From a checkpoint of a small transformer trained on Wikipedia.
Size: width 64, 1 head of 64, MLP 192 SwiGLU, vocabulary 2048, 0.849M parameters.
Architecture: RMSNorm before each block, no biases in attention or MLP, untied embeddings.
Training: 100M tokens, 3052 steps.
Each number is 128 + 32 x the weight over its row's rms, rounded and kept within 0 to 255. Layers, rows and columns count from 0. Numbers have three digits each. The size before them is the row's rms in percent of the matrix's.

# layer 4 MLP gate, 192x64, rms 0.246, rows 73-144, columns 0-63
100:176109129108110183152105147102145169160177188199089114126139087166147214121096118099147104141123129069144158119136092123120150150099102130151103100138167144155099146125152133188130167128197176
094:136191157116111106181130138133152085157081182169069109208112128157103166178086149129101117091158098085138124127118133152094096157153155149105181068118103124136163168137106182096089109122115121
109:084121158154165146168127177092165153194079100165113113152093205167153123144080151110101141145188111194121118114161169173137127169128148144129119108122139134113107147089145116168116144155105207
084:154172149115156114080134117142116092134115131132091084176134169121173140151103136157088104116090103102051162148096164083084137083081084151144127130112164123112198131136056149158108128103181175
090:162149149142106098090118065049116103142066136095135090152136095203125071111127143080082130185136139136170116131196143163125131153129144132150106123153129139118133197137081114131164094147143078
103:125105134102130120107098161108121155121183158190175114112083129114118088048159102107170105110123142114162084092118188125079125174100144192130069121078117106085106166092167167131129143105104097
101:096118171138153117069145120105106089119131125040095088160084090142128122140128073136091115149128123085101143100067090141108100111116120126183133081046133136148129112086133100170074161107074128
097:128128117118141115116124192105028195138076073161166157172089117089157119133104107156139125097114116145175153157150104148133069143117139181136173103151136068093124109126123151075124076136119117
099:131082135093067141080125167053119152131097117089151149195160129142145189139166170112120140103083130105114137170168132153133080129161097112105137107136087087164162194161098097074090139109131128
103:088157073103072109100110088118059153095120099156172147134122180115137144139159109095136098184077129126150161175141154115158081147106120114062182058074142100144114162150130133094120146102138142
088:122126139125139111129147131081144128152194129155141137188085150117162129138157080123114194109117154107046147162132157171108114127145170103105143141163151148126160193160155114228152180112161151
097:102123122127114059137128121133155154136167114150089170157177135147035152083179114119163107092051128107134154122101159140155106115118142125192137161182104125190172107125105176120149148159162142
098:101135105131098101120112152125152117110106110153146164088107144164145135145134113105108157072098071112195126125077101148084043158129103159110113173134134097119068177083118147158166078130192075
108:094104177141121141156093178090139144164115113198136147125153141161086126182162146140149074139104073073121187136095165148088082140147085113176098117170128100138112121100168110187109157178119122
094:140092109098117148112147119137120118104113112103103186166131050151151123148095123172128153217110155131116134131133128114139070095097127151105170050159068128142194190142070155128099120134099144
108:103158113145168108100179138172148082138095068130105137181070098162198130099148140087104113155094102120086149090162141059108090094134131125114115121169085141128153128120074151136168191090111113
100:096115151097142133122152164128144131135154188145168139140132179124185143198119134067159108106149158094131070094156159167111127152152127149119136106088102089085117212112165074185126095171120155
105:110146102111090122149180124157112049137138163142142162159090166194111105154123074135157088182167171134092111110177151071133124121111083155171150085136135166069123126108181116136129106183136116
099:042068070110112084071101154132098104113150149126107153130127125140120127058107162075124115083175145142190151158107134187106108139116117124115114178074130092097159147115136168105135133180107110
102:135080066125143105137136153169176086110156120066100090157084087151138142142129102142106111117077090126117150108132126122122083146117142140117044165149190153166159075170094112126189112173089144
098:091182131115076092137141120086140154085108089086193146096093126089117136118133083108124114169129112121120121082112126055089101104173108139165115129114108117123146069107206121134094077191164104
096:115148106087137160126142152167156132138124119218154186120164145134171115091178110167138113131130098042112134042111133131129129098120132128123124152066136088117113144107119070119183137072110085
108:113158142154136110140120111108193139191165072114105089110132106159158148085138123102125108185128083174142147103143139075139142089153133113100061138173122156092146154165087065157080178121146184
105:113029107138151077178075137190140104146121178164180105131110120179164146153130097089070141148117122069124105155122134101105140123150109089165123177063118124149140134092139156154114087119137111
081:131149090130140119148141099160118117098144120150079160053157188088099196132113161125097128109133093165196168105097189154161123133073152111137126112153161122108075065151091110148149118175135167
100:137141081099119134153104113156117110143114145144202091102199153115145120124146138085161113178147192167162090172203150123084139130105163094103107145081128105186205156142153117142125091137115122
106:074112178071165111135121102136147082128039197106130116172101157112105112069092155138141121141127132150122124115118106163138117209122076181100167127117138124120110141145072169122100145152156175
084:159086136172164131103078114090176129142129090132203156188101073106156110134112149138105191120151184071112122146077124154092131123098126145128095131094144170105197142115144127122140101204127131
107:102088132154144149137091074127080124176117131123200133152141149088189132075177126144134136140072165134152116178111144185138087168107098128130082206097148164122124112122152074156148137145073127
105:170128139002106158103143142117187155151138100124122114177128138118180182121117121133110104131137125149114148149099139135100137134112161094072143111129102102141159122115119029094147144128138205
102:168120160099152091095122141112157039095120147151064168141097113135210110178101123104114117139103129151110101180121110157148172186116128133186143137099147153075095115104120139107099174085119091
104:171178162187118169133073118084157103086087132131117138151142151112087186063145082100109110124130067128133106136134157137143131119059102143067090154166137106147123124166124182139148125151195139
099:092134145121124114159148041215112106140152121110161166126135157118098125124139120143155099111076160122101145145049101151059113116113080130155100170091135179130126107124119180124104060150102169
100:113179149143119143118118117120094125024096129143195140136133123137104148137172083158133184110116137121214149112127121098084101154176148127168172113072122127069132108092115109110111083180153134
119:123133158092161150121127111150121125151114162159174139163122126153139197095081131085143124140101062098140113079063083139157149089177173153158174095091127157148151150167097168193141150143073146
101:099102184144138077092171089169118162145132139156180093130133165125111137156138147105137112074080071119138119101123182122160076141102111137172109153108128125053093123129217164126146144146170085
110:103096102103140203175117094137157133114106108122153170178112121162117080128089119098098118122119068127156094121182090157148146121094130114193138130172094160142148105109094130070166045115151080
111:120134116110133176140149082070184157108145120172148122141160143108145119126117051158137115162137142110142102115129066100077072130108136126169194127168073120121175123033140105122143170111167123
102:090187128153094162128107148154123171172134152160095091142064102143100108076077146089109121130173104132126125074165064114098140118131121130067128119098148140073175127116125130144202181152124176
104:108076243106146161152083125175106166164057124144108095140161165092153113106153121112174089109129101177114179126095127156076158130140142139157084155154144126114118138103144163174132135138125163
104:091151138105091110144162068169131163113144152100065170162150119119081159177103122157131113115117107138119116158047074117079067107158124179165118066111138169179173108142102136131142161120108124
092:121110141167130110120146151077139157135207150088132131153141085092138093153105133094073163098125109136117123106141177162131133091139142123136058135075121136166030138045140096138152117167091132
108:125143127157132123146085156074192137190119182166097093179115117126122155105126111097114121139150145148110091145202152120129154136132118065102128147157090106124151200085056186153154120107085153
101:169156095139165084132113150082126117116122114118106193132128081199084113149098118156100076192112091134072096135132157209089157081114161101142142113129108089096115103130190149127139093108145151
095:139121122090079177179103099093146108093155164145133109117138221046143103144124094137154083103168139120072149132079122148129140125130121139134161114094155110088168138114140111100137175062167180
103:135144150093145102165114098132170124168120119185144140133107187113138135100132108150061066137118166167099118116172192129118054120131146121081118136121117120153087142163028162136152158082146157
103:159196074086129147109068126128169093141156136137132096109156122174101135128150177154100179111120174138136103187157134131166123148142194178167183121148084089084124101094120137150144140171182133
102:173174143115160121119139153108108135167142103103136125066093136138131100099110146149110094145102117161200183126132151146122108094167133139106109092129171134047114155094174078193073175151191123
103:167173073142111154157142157142155062123060099109112131163154111097126163098157105147085123185135102161087121071150106074137071105038120118152132115155072157119124134139111117122123112146165167
118:096116142134120138127121115108193095123108099144159094123097157113121119119032157185182130158190120171067139119145110131156100112048112170068110105144145109139090131157086148125141130173101169
106:158135103148137134127132103079178144122131111103158129060156108084129075105103092141114056197144092126138091182159103091152130113110165163109170108180153129073152152146117148060186125146114151
106:068125114136081143145204163106160115167129100107176156110135154074145067141124099150141076154161140153072165106117187112127158175134167127101171100155146076069106148102163159121132096132108122
103:120123106113164044108128095139126121071134080168087131098114183089091151107156149151129104107048071153148171096063111154099134123113116133131074161085143159089081097113127137124162115162123119
090:137128140146173135116111078165169109112145083170121109130071099170169120149118084160137102184214139142114091073170139156132179108137112140202100125094138122094086133127156166072161106111146111
100:086139069130172169170070087181130120105135120140100120123121096126058136116162134080182094111110162108107119133138090145101097103123146166177065144120068143106160136153075123135105129064175144
102:129037114126069119162085142123127178140161153129144184167113111151079149137138145093121075129147141117130175236148139109103118146122123080133146092129153109138156129148072181174121153140101111
098:151122165118095137093133125167097118088123175137148104148158112113071133120131159143145130128148129141163151072137080136133152084099229152092131134093111074104206096170081193107142099089132139
098:114063171131099090149145199122158094086092142193104095102154167142142100132124124150133133118143106108111114096088115107100132168130113161167029136101128136100066139119173165171173159151153151
112:152149142094107180201156089091144117066095130116109096116068140117134172168092142150129139152114072072130152149090131085094093111120095151103139096124126121095082075154137145132165156090204113
096:144137098134094143130162117080127127071119122128101129154167124133111146200162112136140107149106056090081096123166136122134152156062169112105138144091082141144105168127186137075198133165194095
104:112122143076117076113119148112114105146137160067122166117149147115238086123108055207088165140140124146152166140112112132108127132158146142107139128111104169121139207150082084137105122131089139
093:190087133147144107092112139137203120142084119099138170144129083131157110107168106074114111180158110080094127142086117113106112105080114074166126173136080148104145173102137206148149074129144157
099:126148159121140142153113095139174206137098159089104139089110143128103172031141127171111134147118125151096109118106143179148096087094099161146127080158139065143197124161097126120189150093123102
097:125163172125160135125129136122074147126128130131123161108162103098149178126152107185090125139064101188058112110117153207112068139121105099152199145131104148070133147140106125123105137182183155
094:067125084158167130156132135141095152145178163120124129143116174071117160120079148132155059156161129128174113183132099119127124071131148083109086155109190197134140153097107131166148154181105089
112:109087104096091134111091102142121133171114073135125162081172103061140122090167071073102125158114177118101133120098123167171114114196167083186107098120134117147153184112118155132081159116156103
095:061124176194125135152132126099132117158154102167150143175146133118164122113176114099145157163107131086163121164073069166162104133136117099110146143190150113121166140098192074130146131185064117
102:177166143129108138095162110092130117132120061172143141075157087115141175100173132133078115142097064123153127130158144164151087113126142169075138123188173128132170156197094103085149124065143120
092:104102170128111127148120118109161144111143136150047136147147125117150135078156134133165070131108064125123217131156120089094113125105115097117137091083151199128054160150120161118135203115146089
088:137111073148130175116132168154122152117094133134136103173104115181169119127120099083157131181086109162157152143204167141099146078117164181124104102170121167104167148213086151159161131153153140
107:100122150137175131183082134190079173143106123117162068111122164110169138125147156132133112129124111126150112147121072125066094137089131115081096077150151126151195154154107209128136090148082084
098:116130151109119126110193133134111057130163158046152092175139161084140129172108154122114187143125150111166153130130136116158160171140145173097152163089135110092146171082150116063112199113123091
# layer 4 MLP up, 192x64, rms 0.238, rows 73-143, columns 0-63
109:089203177170144099094104136165148206105148085089080125104132166133077095115116131092134125173094093145098106144148101108128034123156116163141139126108141097138121137185147093142119139079109107
107:084113124117093112169145153117103110105081157163107081179123077172123151146127094163105124144131096130112122152135099113069111161195189072093173086190145081158147114116129185169117116169118143
100:125135184168166139094140120114157111113207162136130109136133097138144102130178138117176159160058123128125094099083095147104192163149108113151079155111181114130110139173084189131106175152115185
092:131106118112101162159069106124109147073135144081168172118119100147095188146142156084171158124109122127199143133144056143099116120111175082174126104154092139130132141092187151138152171166100065
098:166146097161147111130106145125117120067126175197185111119118064210123125120127125109152134135135115166140134135116118128165111148201125203120110099083156080098168110209123123155152109161143137
105:174138117181151154077137145091118138142123129127050097090113133095150121071117098126097091152173073133133144148176200098185165128141147159107138123136111115094139126133108099134159225135114174
098:157175209199142118174128104137146093161130120066171184067139144114116142149136095133121154149132125166175143118130148129111166137173114066147097156171116130090148200155124110097151080134136149
098:106115084098159126101087209101105101121105141104200172102119132088140092151125082177147164149071165086130150122119136141159106169149110188156205115154163103084131137139136127117094111099085141
103:158114165165107106153138157129188157152124064081081140180163124121137115138173172174133145083038105098105155140119112166129132136121099102110124125117075144140140112139092144061150070063131119
105:099088149161129128131120149127190140152084064130105162137129094113122122164115141126119188155103120177051101147103111103060091110104180134148114108129129112210140116106135176084137162092070157
105:177106127161081113118151112108136105118136075152180149134126145118112061124129107138136146179126170154081118141109162147113136140145130098070162158171110128168177061125143157172188076163185188
102:132141136209111092120098164143121105113164143123125197134109146146111178122181084142183145130099111105209130152101151118109165187137179076189159129144117119152073151160132148107126139151159082
096:152124133162093194167096094069106059085189146092124149153126119135131170099133127134118119179139176140120129163153116085106144150130091066152119114092104144130163122115176122106067091078188150
107:126108106113105127118126135174124154144119129117102198199130079152062077132127106154151115138158132088072133139122130197143132111078130087159093169128136143148131087123142144178127144061160039
093:081119133089115099096078188161067104111148138166163116109129163114122137106096103045151107122092138130116107137117119081105103134120182147131142203121132164163132110086160123047153105072111159
104:098125116079144148130114169118119086161110154130131108167145088180159087119160111184102113200109147065128071134144156069139161136164085132103119153050097149075111130131171148129135105093114178
111:114097076130125136159123089076150157113106146154076135102133193131122074095073122064124145086138111076126156142106135108146125134095098130177096149080160102093096150133145155058106215122138130
102:086114149141148114102112128114096126166130042076109126058192106128168087138077120176141109157105072117116161099130106121124170101154115053102138104152144131139152161123084096075092141135097164
095:116127147161142092115118137136168122124125130162169159097105096116110122156089147079097161069144092135121162095141107124113101120061053177114114129071027131151165130117178171124104159108150174
099:129112128124140174101129134128120137140117202132103124150133044130116147146211115133076150073068115117072177105137130118103115146107086113132059168095133155065105152156166103153109141160135170
094:131079084092149167099100132151098149123143149091063068139116152173148185118163145131127153044157153137118069186166117155192130145124183149123147143075099108120162146132114119124124125121083165
098:037099168195131103142112141167107134151121145181143167128050172121165132120148127143197129118137099130134068126153118113114110173166116143112113124082137113108140185144148130121141121128085043
104:096105079119177106152172079141097190108087113072096136193179205121119120088117113143137132102091107143113102116116115131144124083099114110053120188163138157119138104095129140070101142138141161
104:112128152171120071113080207117151146154081145139140093165184160172157180110175111098169148117144104100145119086121122127170179149195127126107130167100099118085083105170112141154146113153121071
087:136128116094145170118106123085189170057073176129178120141116126168139132176142094119135153157127152128078154134179054102100142138138114138141121117091081094077100159075184110131124075099129104
094:163070180054084101140103134150115097112111091127123114136124135114085107136115185083110147074117176215116172149101115171175126157144123127142121146139135134121102088118123116136084163124121221
102:127112138126223176142099138132097134149183187108160121132106177100135158098110141154133169143088160102159118134111096168093108100107138140116113067149071162124130196157128104098082186084135158
096:093143211167170144132152151160110143160144174086060077133117114139125121096174151091114074089114076204134140119169097111126092154129098118174131125156156108088131155157123108148137060116108117
097:102142113130167113090096140158203135134180121158095142132160193176154085068131102109142147124092130207172172149112136145124128188092127104162176085123139111136142130155133074173166097105152109
111:172144114095160141089133160153177090131069102106118127197139118175139147140083113134127140113181098105133138121146152078097147120140155103102182106151120118203167082080055106103145076109142168
102:108176136141187110094112125140100157148192110167146081105104166068106153131140166119142090160091135123129136128111122154190193123079178122060099132119123087121200115134157144124165091127091086
101:114101125048127145141147127158067147175151129122135137091146147056144084137151107157156156099117144093124137122104118132151114132146174139107204107106127111133208127140120057098117196069087130
083:156110123084096111136178179150165134170149089108094124120139086074124083096137099140164066100135142108114100097126162176130156155130140137181086153114114172075102242126135121093112142126116108
096:076146141117189117182099161137140113146181117123076138165098124096178108160132124181117126145151102087099129099208111164154113143094083108111197123152120138188106120187101094178131144132100149
112:114138121177102125148070100129123166156163145125150122123131123104118155190161103090114110124172156118102129134127133159196143071123128036078139092061172124137170121160152149086188081104125155
107:175121053114097181150132128108151144089115138109101201127137091145118117163131159115220172139168163144137117171098129131095117142144144150163103064089136177133151089110065151099160141113113159
095:114167135115156084166095165163092114132117148145111124163105111179106118116115132146111128098178156170105090143130157140129059114091142184069180140104115100187143123097178106117063049092100127
099:141163114140096122150118116099123135058118131151153153201118180059111113120136177138211130127117143128146152165106185119162167108113119092133098166133158177196085126087116164130143169178129108
091:133134138140114147163171165116103099141129120185129051112120154136153213140158133223073157117119115163113163162148180103122135134151128150112103086178070153175090109110105148155123151153148158
099:146164126141167156103158194146150110072177125115127152120099162128126122137060189113127113157158162184078126098207146114085096103123150146158210166142145130172149130109115144081120120142123095
097:125078155095163123098136117182168155146130071089128123142037092121155217139141134074142096127085076175147100130070091125135128130156118164123102150148095083167159146161110149151122126129135149
104:162121108150111095148130200079173112140117094169067138148151162108130164132117125102106038138166118141102079153114180127134101122113080101188202097137116101132063127123097134174153143126132135
103:160113139159126109126133146123138077155114185064119113177116099070037116103135107151143102105115191151109121109120138136117110132081133095118186136164144100066182168095138138198114095105125092
108:160107095120097128140122138125122108050113181095073103080131153107111134120132144180167076129131112110138146098203105111149188133093136081142149085140159111042155115136099109121169116133187169
095:153140163139114094125093156127108153150143108136091159104142153187150114129113138117182169142069082066157110151142177147139119151134169122104103074099038132168110108135195176112084121177162145
096:150128109130078202129124138150095074121090135119136088093132103082123135181098112095096112130119129182135135116120083116073081123129112181156163127159149124111157182122161124187072174209124151
092:153136146120137133097110132184100136110126121120171105103100099120128134137127128106163154081114065176126133084048115144111117201152133136195164143144167133131126136089169111120165087212150054
099:161202122105156117137119157098150127020109161103103120084136124143137115193104121159119143134148081123089185107114150127101121158133073134162143118099106108111059106093154160091185084119126140
098:111057171091172133140136070083079119132167150069092161142155111160156083150124174138136122079123152137105159169110119085126162143162142134134112135130165106101134112194094153060178082095141118
095:147122129144164149146081182135137186116057144137158096177164143165180154156115127109151177129134100147107194123087131114095099097089131175102092092179151164093096108172147196113090146133139135
106:122155104061152162091123106089173133167125093085126129118038098133143105096080079116094087159155107115093099111126178082144125099086187130082151094144108174168114156119104112118145144132081156
099:156148122141156135141065140122091144074152127145137119163074100146121095143150130186158099059143105183146100142178107099139105076082177160102111068130151135113162185118130128091165089121062116
097:140109141185124101113128139070129187154092151108114100109140081199122097101140106101138123158134114130110104134162122094105141121198143130083135083152074042153164190087100169170147114152107146
090:055110190121137129188129146102189121149122117155119188151085123133107113095104086119065086118110136139196113152119174137071149137120065056082085151153152140156098099128121114123126112136132136
089:123170172141126167058121114125194119155134123107141055174088103147124138174144126133135107149147125143080173103115058174140090109151165070110125081129164094116100162118134091130125124153047131
097:091114176175116134071113187092118070155058066121133098175165147078131111115114074184141152151140101125162096046114127134186141121142108117161126145129117124091084142148124151102130154108119099
097:216032098051110122174117137079150132112097101129132102137140069140135118124092089153140112125153181099181151166165111101174153136138111128110091127137114148128121119101125093132142143115051134
098:110108098110195116143082170126081122125095152124112153130156073101148078147118146143143124077078156132123150151109147151115083125098151157214078128067100136166086127126174155087176103110108074
104:116111150120132150178148097208120163168049165070119113136123107098148141064158191085119170138133146136143133153168139115135098119124107111083086155134143146139158128173080153151094076154166079
104:183152166141064167135089144087150119105095118160170144111168121145161154155110116208141181153184078105108102095098088116102128119118109101145141101095090170096118093122170102066160116161158148
095:122119126082069116111061071136095120121144092131106117089132127167097152065110129157165120182159174151121129122133111099073102186119126171124131127134072117173200122094075082146088146098108125
099:125125190087082144094094123123118172122106104095123124116178119111089098111166125165153173142116089144084062156096152120140151114155154104153117116147141090176146089165095191131156069138041153
100:131114097149144117152147141137090143152134091122101179122110106112111098015154178136143116123144122139144152096165151176123166115081084146155128114119089064178174087161120055114192134123118108
100:099123079135138111194132167068106132094197069100130173084140101164156173181098160130099131086150093111172158141144096084120143154141135147140129087116106153092094123084155104100125126053134140
088:117092128102149117148125104133161140113155144092174112119094061113124090126137153108114149148075203193094079157121116093134077039085113095197112140102107132178147135132133095163101121169121127
111:126104213089155138086160132122111095109152129113104141145123147122101137147148121141185106140134112128123159081092182126137100089173115197111131116145108157051097161097214095124084136071129166
094:136094111152076109132117167130111157093102128155107169139125124125104180133118113162121116117125119185064193088140142126093118196091097139117155078160146144129141113159083132184210131047140153
104:122127112089139159081086077118148117173139084171150173175170101093174091137078135106149118116129123192148097143116170124115097173140164117123177131130138152155113177149108156138199164190087170
095:157121085134130133157120116172095129069159145103172165158112148162122121126152092157142099097144105147110153132162152096075090146096132048100209121117136133132036154114103157077088145091148158
108:134122146193156066119175152140110159169134136104084151150156121087087142136146122139064127038111125100113150139078093102118085157121111107138086186087180139139121104055146165134117107114092140
110:152110061134096119081171145125138072117159106153162107128133108101103122065108197158143139200120100164131103080125127180113121092085127078138166170173126123116123074142090134131111145100160065
# layer 4 MLP down (transposed), 192x64, rms 0.245, rows 73-143, columns 0-63
107:046109146080118095154096182170118111160117093061054158116107105179141122157141158133142125093133184133068134118120110153159123140161125108130160166119127105093098143159088140128171145132183186
093:124123170128155182135196163091094157080133131105169127178140120103171082192124156155099113137191141127142122083110087120151096121162202166093133135143164143164163107152158172125132079115173137
100:182100070101171158103151133108123123151112141124109086112122105084181076145099143175127125164158143110102105111125152096145036120107124062105137097128116136076139153098089113064106163106184088
097:148123131131129133175150088145131082083168103102145097151138115109099236073093152109146137165080133056126131127116083155082107107101150147088159108060142115118170104110144086152173118131095137
099:068122110119118143084188169148144142130083161105167071146100166114192149122127116165099192162076141096160057105107152144145125122141121124148120103151116132120090126165150129053110103188102093
104:176138112070102154124111171084161142171140189139148135132111106133093142071140163122106137114142177192131112095159107117131146130107160137087090144206190154115122178107093101120118203140078145
097:104183184179113108150093109089127058137123152073143084098077139111110198155169147113118118134108110101110142128123093152096122107193102117150114033125158135171095130175126093130135125159128107
092:123106101137113160082192128132114167109111166170168160093073116105142108148103130107164141115097102132110043106160096109129158127135140123106117119101128148029100136153028126103126108130078137
095:137113058183145161094132079079176133087094066144104137117096159140115109152123115087109121080132121094109161076116142095068123148155109113155189148186095125085181130134107120126115075092148157
108:165151106135123145120091105104071174080183103113161134140115106038140119100138131090124073056125155058087141137138149163142089140113096126137063122104117124105140162142117088154146085078092142
095:115102134166119125071116099113118157084092111130132134072130153134095066147122129178148185112127215142123096056100115116060172125136104134118144157140150174136131153191142150130167057140133115
097:074147115131156144069146095133088127064085150159136144145093124151086101156150158153071124166194104112163149087130176131084148116174100068122165181154150117128115176126162138171113126185109136
098:134115143060113120238079057107170119144124169145135126125171110130132123164130118091161187135165090102156082139148086116107136098108092163138111112158106175156158096134167144119167086113142156
099:159144096173154162123117056145176111129131145208110169120106188119095091137069098138122139131158096095167124123128092111112135151122110120097158121160110082183118086097063094130073127145092178
093:103148179104150117135140140084147086156089134113141069141133104089113195126178118153142105083135089132152105164148120132131087105134213132140097117081214121113113109164083092100159121057124130
102:069188154131129144145124145165051091084086125125138104147122170138168134140187081126118141093166188118126148078157177160107160142179095120142123146113162146161100101172133135099133162154098194
102:122111170124146138155079189161104189142138125168162113101143157119136166115167114176149110112113140150138091163146107094155144194109116127166075071126136139160072120094162054136177138106104193
099:106182115109111169142133103080098143150159149155108079114075150180157131096120127143149146156150148129107119094149151079162110129079156155154177098154143160108095092125208192118120055096132074
094:069097099095122118104193094099083181101117120147132074139181140148133122116064129087135161142109104091111117135084160106091087144169130078137116091123092136063071091198122152143111112142116145
103:131158128196120109148175117121161147156141086148169079046165119090114120217154143096142133122145123131178134089149145110102118113089156119117196145042106156153108106087111133122124143136165151
088:143160165156174165151103123149076135138115178152142161113114108242179109096118142055125134113166103125102161111114133151182096127075139079102139111111143112142107166112131151188164127106147094
092:146090155168071172092142132079196137127143118135113130111098168109085146107060157150154095126146153135066163145134152135143176138139159130108141117117145139123108190071124111168075068097181172
109:125125110126105102159150144131088104087156138097142161152151152127099114160137104077095166134098199024160104108163184168139144144172090171104170159106105140186121071149095154129151127164139125
100:139121141096089117130122063108161145115131131099123114147178076104108188053110130182157124122153140139149093107129140121145082164093184173095208153095151163127072133130148099091109134104067098
083:086144134109124067178100150145130132181158170156149160089185136100127123090150141112182115135143105104172128138171067117138132155070186129119181115127196130149143064113135202107142129129107151
092:132187154160170115159155127103067175084090172108096079121114111111141121122144156153188122094140077089119125131213093147111117044130122101060135142131121148127101087122141130139076143100114129
107:098063123165163129100174079135095117115142133154082122143125114145085199120170083110114115166080101151078097111159175146124131098135141098198109189089137101116120053144127144128157156083126117
093:101133163073168106123080138218133116145132107121176125136071050104139136103099116105182129133126084145163111155113122162168096124125206108159102088089153133144158153077180141126139125124166119
111:074127127141100125176096140106113140162084124144186165130116129067134083141155163122146095206100142159138123133121109216152087179141126133154088118140140208110117191137114162083144155139133146
103:161132094152189160120158136087140188061144159132121142140105163153125127142144175128074098132158156167135119085102078126070130131156198146172149117168143154114086160128155213106117117107123091
100:135137167056120095087173126091095100126144139156114117192154158160095127049085109112139118128092146062147157065164093094127129183165101137105136093160123073148097106094120111125092096142149123
098:106190165089111107087113146079110121142048115149094129115174148120129193118084115055160110172109094106125132142132150085107131095106088094112103091184145115123099175164137130176177103145162119
094:146124113122177101115106122140043131095137147118144171115187127128098113133135142185120101109082204157080153108073083128081150112147130097150086119117095136172132119099099187143122072154084177
097:103072138068126124130037198105094141077155153182132151119137093129141129146128102096176132079144133208129094160155105105091126173169155124185095142129128110106134109118126093084128157127141101
115:147153090120071140179150101181119181139171121083105162135139196157130132168164124107142145131079183133158129156165110144144138213144108105110107136069126132099093173103095159156167136126102183
098:144117172104108101144109112153122080090138154181153136114105110139112134131145108180168095106098085119098090160171060084183121098133085176166115092120178156146181111179193134162156102083138122
100:200161151167096112107163192125081196161144152109133173111141166092123126141135144132145143117113182163156158173140111087137075070138136120172107090138088146141148150133096116183133154199118156
099:167106111104102106112063151064074197184127110111144132114121141120109114152087100135126144149136121176160124160138062186132148139107094086117150043089072181131117129127113089144162122098141118
094:099096158140125096128149161110156062109135100150121093142149173150109142070128088113143100071177084168096087157165101083156068129152168081148148113127179132159178129053121141129086101123099130
105:155141051064151155089141127074134137197104124141144137111092166134102168138156142135143132123151193122151123170140143087155104120119120139117105051184105119177098140107131132130082040100149137
100:106088137228120144148150158172091105110162103139170121118170106157141057137132150167126104134114110155146130167123109103139164095059150038173077161118123100132134095135114158124083125108122156
109:136125102168080139160146127128155138112142156094106201153133097071130163082098115105110120169180082131055144099141145111106145156131126142121180169086075185159121088091144143093155131176067133
100:151176060154140173137151089103155135158107126157119191145109102129152109066095125105185150071148119105127138109117175098141138123204125136106141156105106163145121126230142077131155124162127109
104:080123128111080097070197114161106075123077092152167085175185084098124103128136116128109121110132132069086166136161134135174082128170109160138105089133080154125107147106139164106107181147129089
098:094138155065068157169096125109102145163124161119128141087128129082087142099149156126134091139160155087138044166143168113129150142105101192115099082107177048119120158130068119103126165130127136
092:067093131076121099102130082079118083153136131167121132128150063141053125109213104111075133155104138110146127168097127162116164101133145094111141122131116212119055120131136143111145102093143121
096:136080114084096099128184108076123103095083122119165117201178121146142099111168170097149132175116073135175098090163132128075097101083114124135082159121168131112105123128110139124105190075094097
104:197127125151131121162097127119179092067098167073126108088129116177075138125125111083183138110128102100159120134188130097150089131137154104122109124119134083082067110123093131182112088079115189
097:125128161059102112066110104085084117118130097169113108141095121094076174101160058165147142127121171130106133139155149101151134197078147152133089104165120146165148109095129096106093139064164175
099:150098070124122123151155085179108113120163149141134173056121115097063104158165105128072089073125131129132104164138165150131123138169093101134133152124059037104188162128131110127157133107140110
100:100108145138138121069130044087130069155122105192126114123097147122133112123161137106103152122073131119167086161110101212132141138152110152136172189089118188129107106129141114128196090096101153
106:151143126047098118149157094158143155106124144145155157117162093139149089154087137132162143163184177105100152084159134116150097154148119117079134089083107178054164120141128119214102077142133109
098:099147112112122134088085114151134087099146112175068141139106184129096141107151149117145122068073140162126107173154165130151156113122114148158151231140183175127165124132138093123171107046122138
094:109150155071152151103050158185182095161175158110121063097113100148118162143112144163143136077097117142127136094120190131094099107123150109142119108091158072136110130099083100127178121105074087
095:138133124159136164145143125118187119128134184179085121145155158096098100104107118121146206113090087154127097152087178098129092115084102122179204150128119097101117093175140095089124178065120155
106:151091182109103160149184084112171110134179126117148130134135127098200110105112099084176140126159076154130106177132177133133159154067107117086158123147098118142180143134040169168119121102105124
099:049109094164134142142074160189162103080205178165129122057124063140108114072145138124119117104133128166135119093085139124096099138083155126171171158126146142127162159108101164113119137115118134
098:128139141146156159090144164136143100121116102158138130147176112106070145127113157133070122103068102186137156094145153125149192139142104181044109184128055114192157138151141140154119109146165088
109:133138151159195069104149128088128132185096066119133128132092135173133099176162105127154120101101173156082142129113101088150132167134192154158173150211145162156134065146144133123135109163163122
101:123117168140206113157116142174144144119094124129131055132115116120117115107121160122153095140121129208088148168140127162165166094150137146101169199153096088053117151092096189145089119112164129
099:125086100147118130121199088177155160156117173125152100128067157142085102097137073164109128131094116125150076073131079153141168109154108137104095054186078117118145167138139135137137109176166094
096:130096181122126131080145151092106047136124113122123147115134063140150151084103130149100126104144079096096141140174103148106117108113072097143147056122081079071176056135096076113110134126140148
099:116104166139104181103081129132143205106155104143142093121178189155167134098066127182094141128159207181102138117162090126124116152098115122148158167173082152162164115114179152122143145121138113
100:177172114112134141128121111124131090103118143195102139121142128087135173152157097165142065097119135125109147116140138149119115180066052144177138169163130112087109169125096108216073114135125183
100:136138082119150160127141107089118085130077102145098211153133106227140106164183125132117135099198097105172117122183151098123102111126119121107117100148143173167118087117140111188105128151104177
109:109200051214150141157090168138106172141153102108148129102144171148158121070114097125128181156117108104128099138098145156137144148117179093145128177123104142140175128118135122128207092147178114
099:067176104111194110151108158189100101085098119102128136088161098117182154122163185134112132158080110173172093127156172180104129095077166112114102135123154147106143185113099174120154128133159140
105:083123121109085172079127116093123130149149063166151129124121030119179108113110113161086107110140123087136120127138169116108163114122146149157162104109174170099108124169085090087176138157170058
109:118187061155083189150148105150132116126132170155140122164110127202153138129124073153119144118108163138127166087075140125188181138095102134119125103151081177138096139128126134139051060120119134
094:147129151119099061117115125189111108194177139155117109073132087105125172139153102124187143088157114151140150152121151112122063104097189109148075093108125095123120085121088134150116068158167183
111:203168159159142155086134092116122131103128134083140171084164158158152065182109111133137102144078126082165153154130110172146148154138120112140182166130185086144103114153121166177184110157169156